config.yaml
n_layer: 25
d_model: 192
n_head: 3
n_kv_head: 1
head_dim: 64
d_mlp: 384
vocab_size: 2432
activation: "swiglu"
norm: "rmsnorm"
norm_place: "pre"
norm_eps: 1e-06
positions: "rope"
rope_base: 100000.0
rope_fraction: 1.0
qk_norm: true
attn_scale: 0.125
bias: "none"
tie_embeddings: false
parallel_block: false
init: "orth"
init_std_qkv: 0.0241
init_std_o: 0.0
init_std_up: 0.0241
init_std_down: 0.0
optimizer: "muon_variant"
lr: 0.00834
lr_mult_o: 4.0
lr_mult_down: 1.5
beta1: 0.93
lr_head: 0.00612
warmup_steps: 62
schedule: "wsd"
decay_fraction: 0.762
decay_shape: "linear"
final_lr_fraction: 0.1
batch_tokens: 16384
seq_len: 1024
doc_mask: true
train_tokens: 128900000
steps: 7868
dataset: "wikipedia_en"
Each number is 500 + 40 x the weight over its row's rms, rounded and kept within 0 to 999. Layers, rows and columns count from 0. Numbers have three digits each. The size before them is the row's rms in percent of the matrix's.

# layer 17 MLP gate, 384x192, rms 0.141, rows 139-163, columns 0-191
097:477523507448518549502504455449518518416452519529489475508471574520588487473606553513429556461463530533520488453560547519542571522428503440571519495525488457505563514550414535497502439555557467504494495546436473495445520496497481555488553463427526544527515517480495464571477563435453501493537553434500476535495470486449553520538494456431451540507476483536490501519488525512535506512506531545416476585473567490499434461557525501539468523520494473477414528496487493490483501465412547490445534507544493546443494527522445514515552546447538547501523496518555445490500552558497501435
104:505517472511516483499427484522538480483492586486507471469491457511467518509520427458505550476508563556501564509522509469492490453498504513553563495548581448549422482467506547498485486454517517449514459491601556512455451561456512502493387475484400526508452619494510440472498539490494482454551506500465532506552463506478529509468521437518470542515525511523509474523514503520536482504504543524554531547486467495489473497489468533484446562506588597493552543437422482571521511439496470513502532490390469554504510500452541553488531503474454568511561440421567478481513460515530444548
102:582505531511478444534468500481564408532582543491512474572524423507445575480449500558474482459426507410535535533486486514472589472477521508532475458531505521549506489421592540492544559548473506475513517570552472520534489532390446515527475508506486480498492528533503526514497527498453522459520521460566486505474446503465463549513540443558492524473446537421444505592519467496487500538485440442439440544429499531491479492552460480494452507481508484473471471461530436507490505472509464543481539514534516513460512500443433583493535504536568446501572471469524489428465482464467514462
103:452453453460543509450479593503487471460408480521522429523462453478545475442482512510595496480531622520527514506559515513516492528530524450487480453564513530462476488504517551524566495500521462471512492451523438486520454539460484542380482543504461524544469499496444479477465448529538480489526542523474481487472466461523555506570529450493458433527517526554535427532504508573457481489491536470457468477563562516467548491453507580551475598452493498521530513481468522460597462477530471468501526529514497484421461465511444439503497452458506472553520566482440467425513449537453521500
098:469544458506547451599473470420529458574500523512518489451451504510508499487474430525463570460519467461516451498480552501567456478501460494479494481488576413484418506486499512485514468520467468448471523368560554470473517587482531502467484479436431473469542493454452466496562553493482479473465437506523489515513526568450502529499491464506512503411509531497522563507548406543522533538535483539508437490523508519484516502484511464509570480520492465472474554476537483605540531483523524500496495482457491489395493555476476567576516510565475465476510514477551510511570548461583461533
106:527506502518471414485479456513495449511514513489448399494506467502457460469449525515499532534458497527485560418576528387513573480451479506493476550533532484538491507535508536459482519519594483485559490473516526449432494516478466525450508533497511454456512508520490495484461470544459502412517509467504453535541442524438516525446527479526510498527503502500517495457462433559506551494463485515527498533473436516535442411562461579536521562413476520511596474482568600466508484572516441438438453551496469551493513504547545488455516473468480458548475518493578485523468496415457453518
100:471572511479432455523531532585545475543527511426488498392482487414550496433502562479444535444457536534522485479531477549539517460519515488449536544513467459519460447504466468502461514479499482547452481491456528427480530466439535463538471411445529475490497502494500521519484447488486418407447576526483485555518539491510492418518431479543546556464568540441523455450545549482437548473531477505544551482488431573473587538457495530446537509483501475533520473462500452503507473483536550460526497448509509512490497519494556473444538517504497488426533404441467459513483508519517463501
098:450528539498501516485503531497539461567453511494485468546494451533549465594460482457484499509507507441475422436464508572456501533515568541500497575460489528517600525473463472527489559520471504499531461506538484566466481471483420515464538515471533485569501474489475536538581524508550451462543526545525491415516468520505504505482433555565471490432425534474483501503529435455437557469417482553491518498514496569465531510537519561490545512524399431496460483449472447558542527530499506495516584483547530460566511482402507509431505462558442444490492490557475481492501493457523506558
102:460449506440510506486467559464522528503475481529499543478488498405542530577521523475474431555526475558496501473459569499525479536501507443452458511538515488544512452470503577466528514429475503526500402530516499542522503557511442463536510489521514483540508437551506536395540465543576548480495496513488494440497465451547541492468461498518516479512550559534559529539531561553496543438576479469449488446515444472496544521499489562525431519491518514502457476514519467489578559468493481532445497484450546516593451499428530562486537450538601411510457435449499547528530517498451473553
098:535461503570536530538518437513466493517476488651564500504455498526490488461477504516489506450519491470528499519543496493567479461518501540552601550501417525594499528568496477443554534467499547490548486466477550500500493498533510487491465455494482466569414546486482550494437412519562460496535526550507511511518552533534557495552493459473562506475441525481561539468470510492485496442525488531469516437534562514461523527463473510476477443506585505507539501531472472466429565532582436511502489465501562505488395512433494538596469477532526462483486527525536541525478542569540530520
106:538482449491448527464574546517471520516466521476540405507480508507564496445564510497562585558473502588567541521463563504459484523580477476540457465526466435485574500488493470491503491462509475526509409494502527531451522504528488495556540446540561504501432558456533541507535517470494476528524435527496487545481489412459556497418514441561444523536525495510486546499534490538477550527503497492489536458506475488546509545533447505489502499480400473511480443463480531410495470512535512553437544467575538489530549544533534485477489533467541505449551489493458566532503565471618502433
096:460580576521431513469513474517550526437445442545514541466493473431456491522492437510566559440468474541549524530530508533528502468496538528457467492510569468403487473507518492490511582497527464526551474483405490499557532527512527491514478533574530477440556522535443506503538486509538445462537452538508449497509522502520510512509498548468565537500446533505510513477522570500532515445463507524503501469493447534482406442494521543549480513491567577592540461436469580475455491456509502521501407545530513517455584480583440511488440479444471451554508529537456513491468480485484561551
104:439493530493469489557469469526507510507542522504516519507503478505457506548485495426485521449517516515521524441510478495553469461513532520492517487450536556480484549446479487463441504523484422509491540521569459442462522549595539541528491515497512446522476531545471483513455572544480539390508533435394555539491497500430474459505461474511447521572479437468598460568489494457529545437417541576569520519533461506536502504511586494453467607477434563545467571485536505483448450453553555435456452464486481445475509534534453498445477514493486483486508526534532494491538459477520474515
098:513472570477526504543473494502572493532496431476562489541533472564548501514448525482507486502481543390561496471547466491467564421532506532483504501473529520481537485529570466527538422558574485418557517415527402512449547411502506488509533504488495456471521481535499491482527476457480491537533568468605519486471499514534473527439550479533457516453433547462513542545453480384442537459470501447537505464490418507518414506541538591513480521472530489505457513448539435563552529493507480487491466497522512546534515485503497558523522501580567512502507450471518537499504510483462490477
101:428568509539415489466529554469480455504542483501592470506494509439533445502420529469479523484496504535509524446446538474532445495511484503452521473497576460489517552473508515480485488409509495469436416509528524468503493519559474481522495555495440507469449549529535531561431482493467527448593483517455565529524459601519502496506529538489447574544502493516550464480613550499481458484521497488548478499568480464433507490527453474521497442475476565473544517499505495465581501472491503483391495458473512565462512447535468476535486455452478563436537496497538521540438512479471529406
092:538541470462535527501521493504512495494525551492531458533482452455409541485498511490526534511524510459444521495496544445517538474530480479531543511603503518486543505516480432495495488501489515513420494510566547558449512501450524512441515484472577539514474584493448465519543497451497489488514554480466515544488486500575510569548464506571483477489494523367512502551551508577481395525525510480457440385511507461566484473458466588508496514458519548507485497498508518426552614519499596524490508536584479603467508478484507563520523544485491513476533547436441504497515479503458496527
101:519470416499498478463430491523442520556441533441475500560484541461470476534486477448471446509386465579573479476523444506489569499472547521491503462464471526563507534438562440483566524560567510574515529490489581499510543560485516466551483514506498557478511469621440503544509566566591485476481464568491561556514501490479530547447536490477544484491546519508500458451500496530480520537488514561535485511507458558535478578503483554510518534460509453463472502472521439500541444523484488476547552549467472411587525473481510414490452487519509491470517508504554493461470515519504528496
107:457494504463485424490504468550466458421521388506531504540522467501440518484494394482599493453470472445508537519515489494500537466518519465513441540500546498486484527491500539526575607494478522474514489457580469418516473463470481446452504451490462456470529529456512459508530505546555505529481477505496497538521446563475504553444506493554449504521403509464479438508472511514438505514466526507465581439542503567409438525493468552504472591488516503486516469545502445462512511494485540534573495400527517490503444531527468512516543471462476561553463483588457529511432515521443471494
106:533486464534533463481479485546526509594416487505500565534456472508513497469513444465495469558345497534476460528461495450466500483467443594474527509473479546472494529476462464452493536471452480484452484491516499508501495566501451489523471497559540483443474472554545492513492531451464491525532468433433506529506400483511482529487504496492483522552528448402528470532533430535488544487519514475463541498529488507455518526478470534503449485500441448455425469521497518550548486485539466625499565580475558441463460413459413525457547492528486478526457477490468482537578554487506458526
097:462453562497425544475577502535539518512536520486499446517464536548488648497509455565496533558550533568561527500440461509482459490492562454498511567478482444455543466496510532517467452511532479483474478485539481437489486480402471507468477460534478487448520457548561452443602505517510547487449515466529479535496523463587490605517490521466495500463531449533546538469467469483496509499431425498506538560492517494538511504496488470442434485539442500565486488484541467487512429505500500554488565553481490528484489488523472525494555480530485491403484520541549507464462600440504484434
102:550543513442478476447489430516517536508534491538470578617492485515478551499530567486419478521462492509516527502506453544503522433518601542534491513457428593538501543446545496486537490483466511423434463539497502503554493504444481504590494488483569443414498490543471421513500524566479466419484462481518432577488487475497557465452535495468484534501439502508519494565456500447502516528531466456489445490471523486429427483506547511505513483536470502511554519508469502511480495564505472503488538490497549514569534513445537512455506475569478511557561492440450438475586502447428515466
096:512513488549497520525496527464523513503513491532536558497520480544441522518466492520470549519443531530507434425401505509521577531497469502494490486477499474498450451488453549550504488515439482463481474490602475537470526477510532542514542528506532568455466422468524496441477577513521474509538540507553463422443535528514526468516526448529389535529539432500504464473502553565493466538456515417501490475472445610577553535583576549472460512449474433566493447529464518494524524550487486443515484486581502517509477458533508542455495564548441480486495453536492494446550507497543452576
102:459483547532451484587506562463515574556535565476521468586457537509456508453517537570504491505569573548545445504536532476470467461458476580505487445549488502518585571483588463428467487558515496430488530506451506475477513554488531477507406485458483489479471504505543541483467528564449470476542517541509479517496497485510521491465459523542500506509498530405494518439527528569472451448541471486474506500482486413580493465564531521496463487463528535505443514464491482548456522549582521474486544532551494476483552514471531532497458488587519468524489417474520424546571466524512505563
104:509532468500552508485481528517443519450545505471521447535523556523531456488481537453464529457521484477457448528509499524528455441526481522570466552431506536489479453502428514498402428509486503493507502507557480527457629532467503459426486507493557446442536465442597477526434461606455501502526483411479458515498507531508486524546442509438458540573460490504458487540477528518525525534532540557517534543510474522539470480473486512492508474485501509545537434524537447449516471466432424479578495376444508475505498471495510468458522493487443485573465470446542447522550488473491549456
101:469511492421500512442518473466571503555544514506537486498509544495396453436478572516468530545489447479460486486522570553521449491548528542512466522473558529567527502479511500424449414564509555478506474534427541488567571501530491471512481494516605503532499496443533512542529531426525542525486504474498496520548508440559476525571463466527468517482470484471480497530505458485469521455403483465472461495458482514426452478492523492572578527460465503563516451515478501479494507486490513525482571526460494520529493420510510510500481540522479448563584575470541517423529416532581431488
# layer 17 MLP up, 384x192, rms 0.147, rows 139-162, columns 0-191
094:501473510503492518439529476487464510505510517441488532487491504459460517525511475529535550538532450428450470542471612514585523485519527538622510520457493455487557468469542515492479485444438497476528562430462464472414450453515507560493559543502512513554511501572517473529528463566515420518542458505508480499497501468505490501562456517553478509464491594443451452541435497474513594464462499467457425500466467494508460480470490507525489466540479465491477500464401446500497516539439455521452397445524491537534479448500487495503481528505541556559580465483518568522509500421511524418
111:425477480514465470499494591474474503530449493516481492538520491570565536515552541459535480537485408456505462470528544529511457515586458497501454492522505525504566442495530522463510553453480577548519552526527500421564507483498493502496530511504426510446468480489483538482484447519508544470488498440486489460511527395512610586492555583540425515498487517471484517441562475462500482512435438539549526530493542526412480504472567501466527502535443439528447526510495521572518461535577414429499527509534553557502535459485524434494462519435506507500405486510511527508486544518510502481
099:418452526487545488538510481549450568427448453521509489470451493499481499513563537453497457494512472485513481458512562504467535532493455518484549495490487492508556514493462559498487534445469514534505484524471481567532466528451495594514459586535528504543487615493411461553421510467507453466407407462481501448482487495511477522488427551361500481504475529488533554477452518495543521497537528592531538516516439437533502464467517488510516510490539467473488557532473533488504436542529454480568524523423530489404452496489507509527470552471447473481540464542431528464518567522525514510
093:471473547475508479539514550503494479525448493543443531528539470472417540409444503478401529561529446477463489485467443399514432499495498512435446496547498474491500462447549456465452489552500479488538565493514502493485495460517519508450465484494569425516473553541490497491521538466457563468570502455487528479539406499491585475528519527524523475456495489503493502519565507440488464476522427607562533543500440471459556466492561501504527496522494583457522513544532530547444535515484499502598503428493510576489504532496537474418421507454468469460530566523500449475544475496500547506
099:496546463502534502540459534500524505471545500529436447563556527493466527431473509477444534544484401528524492478537479456513500453513528475539510507502414535477477508495433485564503431514498498504559504436498531488491508466510543503453553459480468513501570519516489484508497570505467475517479486538455541446494466433551506523509437450471483521546505484565582477554538538453393462509477506485456466482509443526539555517605496536479479457378503549496498489475489502478470447468441500529467442431528588550492555455520574517416579547462498589542488482491519512551489423519465472493
107:512505490540469494457492475525522483485495517509494429493534472520528485504411444479530538548513514498492504491626441377494554512478533477450516455497632462510447517496506571501455579508533453496527497459515421475466506466504511502500478483494529527502465479563539458521500497582470525512545490486520498452527471515544529424541527540429582498480485486518588487476479475529420554388509499515504516541500467448542479492479498538455540567451503529507495523502544603501518510507445496549441441514463438543534476453527570454461514519473451522583459488504479480506442578491496446514
098:480533546496513573468471529450494454515563548532526538441481497563462587524588525523491516518569524514432396524478578482510530498495489525480456496558532484487591440495496496479512463470471489510549578507572465451522509500474513515540496491482471451496509473404456535527498566443531410518460482460470503539480532438467541601567461511478474486495478599498457554536498545505495420475483509534496472509471549557542570487532521465491481497510512561502509556548514429502494489504477455515454530611498525408485444445487444498500509524460488447473487534523498542537466469551502459478
100:444508483496477532508443446411512477447514495591524457516493486574552447467520497459540528500428507504536496501423537594493480490461449434502535505564509461540529453502583507521494497503568529536497509473582499544500562434392538482521475503464447511516475482532442435456491471499526538482510462553483494478536478550510506486485440514579497486412496474484512569464474504502474485511471450525534480480529470521503544546523555538541525473554554525505524503525473523571442518549432462521509557518503543472493486338452557555510574465469475494498458468484484467523437439466505510513
101:486532455461515480520562492513454550509522440488480500508513539550535589519508519573416441436486540552481451477403455491556452485549484490457468536537483536499492441453469505465558507568505526543545440469532480498495575552533477484449456457576602476467502495456468478515412498517468497455525429471468509515482531449462575509508559547515508511517491500531486516451537506441507496491519451519463530529478426474560490518452559472463476512455453541502482464498526498505487477503515532556520487474485560480490481468486440584507492455584593490454521461489577633537541523544486480527
096:570483454531499536495539519491503470536539506598553515521525474498477493526502474472537530510499458468527513479518510510540502470533553470507542554515455583578446467557494501467589500492522505486530504486486493557475513427507451489503548444506484483523472464579573497499468450570570522457475532577466520485486516538526557459498494457462629524444418494493534563427467474445499521498551471520430523545527545504461462609499496423505462470499511475492523515426538522519409518517509477490490519504485588574550435504488509589533446486514583539438514539533495523529467496516528522450
096:514472493515464526380493500534474501460482537446492473565493518487482449449519573480570549524540505520582511496526543469477492541631490501463502500475487485405523511529504516484518517456536445482546506439548433551532572483537459520519545564507594471502468522476530545484550473439505414535496440475488518505530523453501509531444600488495519510530498438561475502495530471576481532544491503481480515562544514482563422499519470466594490476499497502568505467550465531453480472548550511505464561424572517475437524460542529493508473497550557536476510495515479418485503574506533539479
087:515531437520558499514494488441433495492554508505427501469507583526563504527481561525493473483508522480456459497498495559492494492516439456538521511457487578556576556483472469554488399546479494541478461521549594519502479546527490535490494453445529552492441436499510470490457505519491516576447589478463515503490487548512456509494483470545473477433467502534476460483464487590488505581442498476499450555520520479535549542449555494545512524489471391478482560512546435470565474525444490465504511493523482474523455550473516466412539576532504503429473518401530552505484497594517466521
108:440516516481542460512525424447469537536543539491463594526486480576428522465451460477517464421519552511504537509490562491484464516519479501457465464503472503469538471507499492534496417548459507428558467564420496452443568569500470503474496466505569496525495462463468530532483496437486506516560473462476514455539515560497478579518448571530495548498551560474537542515494560406491470530451520536497420493513547573570465460458517508488542482468461482527446465437510498432474461524392468458520522509535514491484509458460505458493561540520564444499575477538551446472442512519541503505
094:431455650562527473501484461538433420520510502532468523482518481515506523480528535506485514432485575498481515556460492515422564491519493477493504460564519505523533540501443511468520479495562517502533612449492456477461519430471516483552529490542481619520511527534530531507542464505443524532429568511578477487514505551537555503467545531562473541497381470538571487469516507511466543479473516477473543508533446497496457496420509534509478543469504556516454510425472527504473459505463498475442483489465462485516482498495491545426447538516556577531548575540502503491498497523460535431
100:480531506534456488452515521499488505428428467598443432494493475492591516520533516551529533547513510495497419447496473493550447401484458491494467546469535482489432533478504497437464512471498578576496524553534488511511505514504475479455453473539477519532518452476564506508521483509448419455485494439534484502504494542491536531429469502447515462481544568459480462521471538571595565422511440550512482468494449466505500516469514495409522485553481476416469541534476519477564421496523507518488492460549549501491473445484472465530469464447422569423566562518443535502490510436517523505
093:507461516496490534548507522551553505507516505492455521522472538477576497505466528571528475492476512494520544522501410544485506483528524496455439500499539471464506498562532470432518496497479598426488474457509487469526469469496475486536510529602454486525514472481562584483500488542418553551490479482447514490523510472521521472505532420491544461500476478605491474490454482507486555510471475521580506489530521583417485507511478499513467398622528507416487512531535440518425417515566400503416500448447495478563513522481449449488501486562426508509469491466468438481531478530480456521
098:475610511473511484522473454444513549458486472515410455499428449416499499529494484517433470450414539526523512521517485513451547434483526522514467439423537527470448452434565500550525450583527459513501499496505560534463514483460582505470489475529471563515460499482474490459477453508564552489513498595484455507499548461536485555483488525479457477543489570533457468520460430540496481502552556534521550523505510510474464527463420502548505441554481513480490520462499527522495526485487544585572493540511464536550497467507549561471542562521537464524508558576532509438465496426455561459
106:559543463520467461498487514518497476459479427443422556543424526514508523536459395519485476505493465519452474604481537526488613473482481495558506497560450442522487487490517536558550522484503502462569477515496504440494475543545540503540435518457488552488513492527544473502559477510519585522522544499558464450543530531467539435512549535533509497512462397535507450455514526526511453535549539471464527542494519550489409477586539527564490549472577504526450525486445538488538505483484531536593506556462534562461487459499484456464475503581550542494515549459489533571520492488540504514
109:491480499502504571488476539476473516502536613488432454538505456489462457516490477481501540521536499416484483468480492537521503456567543523513523505493472436504422519461588495513507440447441507448513508410517485537531473493503514499559489599473490472527566531469492527493553483399535492416477501484471459442489569410463506433495568476478474538476547542552553523528471567507461513475527478483468487531478496457531539465496568447519506534520458526492476524498465519517529522460493533513507486438601474525542557538596526470462494471456558527454419525484497516426442456484488423425
099:530528499542432518538504464464505563536456490459504495500468505460544487631462432451568511534474467486484474528471535448521495632527528511511490472562509503544537560463476535509504541544456479470489433574450531599508528498538482578570527511513488542394444475508485503525440525471512443595554576523453494490523544489491481466494436477521523471528503535523426522575503500446492511508559486452486508552440495489447469514447515519482481529408573567503442512454449464525484531517474502466477486488508516563502478404541464510534550528516514450485470495552530519486520468523496476506
101:540508456485447471524442565499542512529555504501527512503543515497514531432538584440586449498381557550524487515525532494474513499408537532613457523508517501573518477514495495525500544445525449551516465449497515531502510493433474487546437510525518498468549460520530460478499503482520501465488522481463511530487515498526559541536582486503524444491471477565465550550512465611513487500480428522494519527567483506489549461521446507532534404530528519467563448519525516477549452443483508579563433524460504500482474492550496554459413476477481557478461475488574428532514535528532578507
096:517480518563508489526463516505506465482541475613453456538471507533438508473506515539531462477504534513505474488462494545496576509539502526494487505507523519561506460418512510590552456528465451477521526519544456443616447486500563471494470491432575535516444503471503546468522514461489476503483491472476463461465499491539540464555504427539484502468483445591516468487504519545578474515465542435541494579522420528602499500552509538471508426450455451520505526499520498488587513541534511493437541423566543539577444545551507445483519551538453475425553536537451478487492529492501501447
101:521486444462494483525502422505560491514449536478476510517575475550542524513539558523420434434554515481519489473505480394549494484513557521485516561570505509498554587391460451499441475479460522483481498507523522445476509464457479527531478515511510411444557519460460511477468513472462562474581490473498482463497508479538485495491475522569478501447493560486592434431503546451500533478542493431477510550586544435544477541487487550485575547506507423471463522449539513453476458419493464485458538482496507491522531509500482419570511522486521576521472484509457496529528543500426502449
106:530560452485522497522483529549555460509515538500467499440495545525567570504532445485575563456592489533511457435533481488473509497516511503499561528523495514528464491499550499574527495527522506519525466456453491459514479509607476554517549505522392528534437478470517482463517439450494569492485547495527485519452435541502519465494497455531481468512437505520505495514472438473478537520474516551508476500488554557499504532532516469465514493555502558427439557523452513552461601483514515491531538490483452530557609545426454572507504425455424555494500530529389529533473507526431532561
# layer 17 MLP down (transposed), 384x192, rms 0.146, rows 139-162, columns 0-191
098:508489481448497500544517493500426503531532474470494459468552487445549459507462483465569471531458548468499509551535515583439490442441503471448448475528472486452523559526564524520439522438542490500497417566536609488485483492557541441463486472447472472554526534529574563544573511527538482546534475433470428473538531456509564481476436459432562513465530429505418473442504541491503495512504504532527484480582517506572509464523552522533475513556478529488494496592496456549454480479447464516490448487426509435483519496497571463548446520523559485461440523530506533487535527475530464519
108:567481460479463503496471522464529540452524545539508518475483416432560492526497499510539483460488555574520485514447478511444518484476514533524449534524498516509478479548468500520548433511416575441540458613435474471535463489493520458426536533460463491515467420462507491542467491455496485525533451536492475469530413462459483540523502506466436524464474547434440468472449498504549504554584456525571479498483529536474540526498446493480504526486490550463486476517486511483614562474599493428570519521522451544495532447497534493530495537404464576470464519540505543509523446505499585495
100:565523526488561496458448510432483556476486492487440518456623504507490455465571565594460528467445489510519417480490510414511447520517520540496503522471479518467496477490431525519434451568516545513477525540521529520553532556440524494483535485514576550468419512452505488398446517498440543503532452501471539517492531449448531444553491500492457506517484447568559539494512500508481445419458502458494542490510530504392469530555473479553526538503454539539487475454465531518524437519451442440482493504541479463522503472507594504525426521491515525502481555566525498537509472516437492470
094:546489490519491544483454547518453454432552446554492473474490504465536539543414502528486529490561421534491458499506523506490526491496464537519437479552532518478555459454564558555482503469492469520537398478530512485568567500498580513461505488472600531497508499512445534512449502512522461495501505522500435576457514560507523566505516415475541426502494527525432465498488482529525569529473477452454511446552555419537496520475488477568503488428517597591481434484581531504539501454555519441474451435485518530468491498527547539513516494504599470426534494486477474484467542499472471518
100:493588520474536510535528558511538519475470460514506480536461511466543538529580486555476455524503544440485480506497504553511529462527373558477546501512570534577472570446508464556481451519533515455539541539492534440508514480546569485495444519471519460529534540461467478538498550501453488547456477527477491537441584408478529495501499462531470584490527444570539542492496501481527555419486518494522521534575479480469495479581429499500563493399474543478467582502504497551542533493472508539433467532474559519526469432511504498506522525498576498534446469510469593458512530472504540540
101:472450472425508474476476501532501569503509511523475555517483491516482431523481565564446589500538535506492487500458430543465577584415497467496470479453512537525512509540506520479447538470578492597467549517532462514542467471560471538452452533467539492517425463467437524499520503486529527473489536513420484480504470517430484547444468439465538518460576455529452489473453492399429494496530520475477455459480496511423466442551501509479475483488483535510517477413501526443417513432477526494516461492523420488426520411555565524531558493528505499526510540495487509455522440497496489567
099:466526489534527489459481506532460570470486497549431576492555542463431445520499510465523504504498549501532554515547493527601567457460514496443505509522528419476438508376440449528574504493516538504546441497522531484496492484519424524517485517654513519556499457468521503476461430514483571482585498537496534510565400468477509540465512519532491506516516434586501579449473489540446475535508440490494552465525514476454470478537478497501525504461507501458541509532439544500463486485473453537475476528490505464519564553466508532477474527510392462467497504528475506499434519518453541528
101:571451507479425466484534547462540560480530450532530568531496607545490498498526489526538440485466542462490532452435483515503436466551517491450520477557449504454530498470498518472527470486416539512474506505517511487468488482502554536460502563521534525489521507488510469497585436550435499476513430520501472484507629441523549465528524490509436527502460519466606555487507506536540543457524538548398509518449513534492493532502463499532479529488544443517491464454546489474557539510483553528564568541525476498508539366518529476485481517510484469482552406464464531480402495527468530517
101:574567520441486487557579482521511558444474487519499495522484443494479434447537483474453487481506489555495429516516550501504466457571502493514519468498451565463514449504488503523510459482482475615516552459476516522511446530571543546504504513535416461506483489509553490554562438430529467456591549476472473504520443533529418501486549509530561532427527560533535479499417505519523438480478519560511501501476487529483562530475475496499458513475510481520454505516465549486488487475479573539568463524464582493494389521514438487501500477466503474499390473510486496448464494530603422535
098:532527521484512448503521516430544544528493491419507472498472530521511472609517608551497485561526493520515446493483498525438490473511504458568455483481453460480489486548470554500492463441522440515500433520480432589482484475506453509523428545544435524454499492481471509490482518541535494529479474483499459522401502548489510508552509510476536548475503531509498442499526490508494459459489463447450583494523442469479541441541528497505550573470503475447462465548531432474518532485547517464556463462482600503431490446499545588472536382455558503564464469456456498556520512537597493513
097:512465459538504501540522458538506521508526477512517463519548531503490526496463500516477491524502500446413547569418459495543566498438530475516557526502523521509525518502413528482464522536465487523470510466544588461486450538496493551467537420455456502542503527495492482520469446598541521453482472535435553432468474487464511510483432518416468458408566527504488541533508549449473475544577520457480502537443467501504476525482470522538521494458602589471434521491593530541466504590489454458498467520525432500496450468525440556464426572506492458553494490514490496558444462511435459492
091:496474437544510497535523473558470520479491496479585504431515488405529467562453529492466522448571536483443489468594477539528454421554472482510495509534489490483399564461463509469536452487487465507466510418516475465524505506451491523511534427492484404492505485568530470476481551523453488457487472594479490564475462496432486537457561441480535491463489556492503469444502522473573520530429464540526447470510476473562479438466440554513476469493467541501491511510468532501460459529479468464418511522396543572412508517523532424509525483581481491494516480492555449535506509482502452485
109:413521500511498511501503513566522478530473467474520507464524509478498523434503527494491491520488544472455490466522488455478515476474495528527527483584501530569518528480473492437465444509538446511352440484541433363505533473515482517502483506563541475428546520470513473458477565532456610546515509449527491531477560449497524509466499515532587493587486551528483493427491527512531460503447558482540472475513492495466529500480489566498456544492467562511535507501571534470499428490509519500543412452416473483512573521568545532471535502601531573504499524515557493518521421515520517495
093:473478528481502558485459491482452447482519468521581517450558494548462575497525497542528485537465505586500480510473491551498492554535566491528521536488479466525504463593505408492486505498538505498485504472493491576483501517445499546522570483485480483519474535500531509492590481471506467528445521541442449492499533466474499580499449465521475473498497513472526596481441516552491593424602480521451469564508552531439446531438452465504488463461482452510536523477496508559472506597563463481501549456555486539498447533541508471500466508503411465567384494440514499454565459471435524497
103:483544497514390508533493409545522454476534525474469509484607500547531472463518525498453460447522461461494509523545505501520548548462520549490471456438443511501524478528446418511500549517533551521521523543425498472559491467518536537479426580406544503465564502510490565500446481522488427515558544488484424532497469480480433506498450507489522496405466479452493483610551460475455504507500482507502551487506585538471483505484531417478529499509524455418482455480590533443473518572526519474539483535480503422496508468513501529441564529485497477443414483480505473501461506502502558483
097:488501512456545407517488485518482486493484572582497429527465520515475533474534531495535558447460533557473474478490574493553523472569538465454521446507516526538477464553513446471479480508485506456481503520418549454506489547457508484435524597529464520491449551536503497473514624491468439552546503487503462507435495476486544549543530468532533480479528467504479539511504513505483516447456523545464570429572601488375513474490496491549527576546447549511528634537453495505500549503448429466483457524535526451495485531455466552511479504483473489461566509522504515529496497494460488544
091:496538510520455583503567444435444516411463528434474514445478521492517584508512522450543517485470506547506556455531459480505534566457519428470492442491466440459521470443524518552538569541499592498487403527553473502569450470560512512553466468549412541537486493450560414493465510512580488571536511457494557507474498469553456527489475482548487508528437504468568542475471555488471465500474498532566531520479470426501519470508496544476491491561525530486542490547465496497479542470496527496497432439524395508506452501473541556505528502494507463562534513528479526484533563441478535467
102:493493541507499459496488526481520558485475473480503532510514497462495491544492479497493538570461471503504534546498403520510520472510523554478499524508516502513508502490552485475494489485524485519491544506404532524480531480491551445509419483462436495535488443474454478521506565560465463591476559428509523511518471510569486500470481482477477499558493502488478397472551584583453599439529555537518517543525448468486493492546475549523455517475474490573454575518540460512548452510490477419632457439467515516582461573498466561483555573486475467483505452590562479548494492433436529533
110:501513544462519529505519539518519526500514530444542526480440447511508529447511565442487502460495484550556489397487435475482493442562534533510525496492425543474502570524513493521555443421490439537471420515580495493494547442505530427470491467499470423537449498513463492468475499505581485454522490516523487545442458559436463477470543519466554526522481492491530554538487520473431545394581521544493533472473484477513529469546461469501499465417473583488488477462573476438469560455547549507382510494484539556490478539465468504460503479518509497523542541488527465538566525467456425518
099:468472475416538522401497559464513563519506523502504476445559512572493491505478496536511535447460441548509471501506538519546499565474478459454486529438447507592439448481530516481468513494519444528459430560528485607506486501514567532500477558510503528472497530453527508503477438498587547511517517512492582479525538552493421540499495524556450548491538533563519495492557473523509531505482530430566487520425552507475469499499475493473490470508431483436509436525505453547497518520402517538480512490529513462520427586506466535544565512493521500400443514535513585571502463488492526445
102:468542478403560571479481474480467460482528501450454505523553533511557498551462533556479559532451506476557480492516454543452581502453494558482544543503459470436470511479483501550503461439444456482469468505510527594426495469473491599524493474539449515496530529545443428540635517588496426511468520540515494512433509450462494521435471477516495528480532508454566552508521465487439531450490455537535503504518541489457470489539528512541540443473421513489483477528501464535511545530501499511402533530500464484558568532518517443523502469451515544537463504465447496470543548582477521499
091:495504515527483493433480543493563460535537550472523490498460483537454522456538501535542485494491458370511513496572498412534448452459504417542501495470401511555422500413500515463537499487488481572552480498440481538496449485512498558520505444490441507449534526475471549484483494463558462565519510503468515428516495522490511442513462498459499474548479530477545501539514432478532487461524571586536499476473510455547495488414457473463473584536533472435536517528456483464472489557516508474431462464469526474466546425522531522522440474565441419452516503548489471532556501486505551584
102:479433605450505518557528502489413472501454429544443506463475495513506535543503509369437497536522471519402567544527542484521497541519453492582532524495477510547537478512546496575520519546502515517544472460498468431462535449521472493508492520550521474465431422511504501505470447477449540503557483464431605515511551440487465566470472553517518539503517439461508523507455515432504502576482477508460569539553549534501510522457555535468514488489524450552515499451469542459508519531507491498551493430538469488543554487489475496440474511550539571493502509453456505579491470451496429511
108:457546451502553485388496464498413469476494517475472524467401574479511483489525433513534480495480495518527506521523485497545511494482509534474473496448519501470573512502420519429445533523537527477460505440607459467504460500467515477445504453480448481508437503493448495507444462472467562460519441478498465524504532504557486504446460504461524531425450431454454458451533579547503490473495498500483517485477458465557487549542463517452496495543517528491429493490423434495509462436521453435401551538478511509518448483466506467553473514515485478506507522371403575527466457551525488490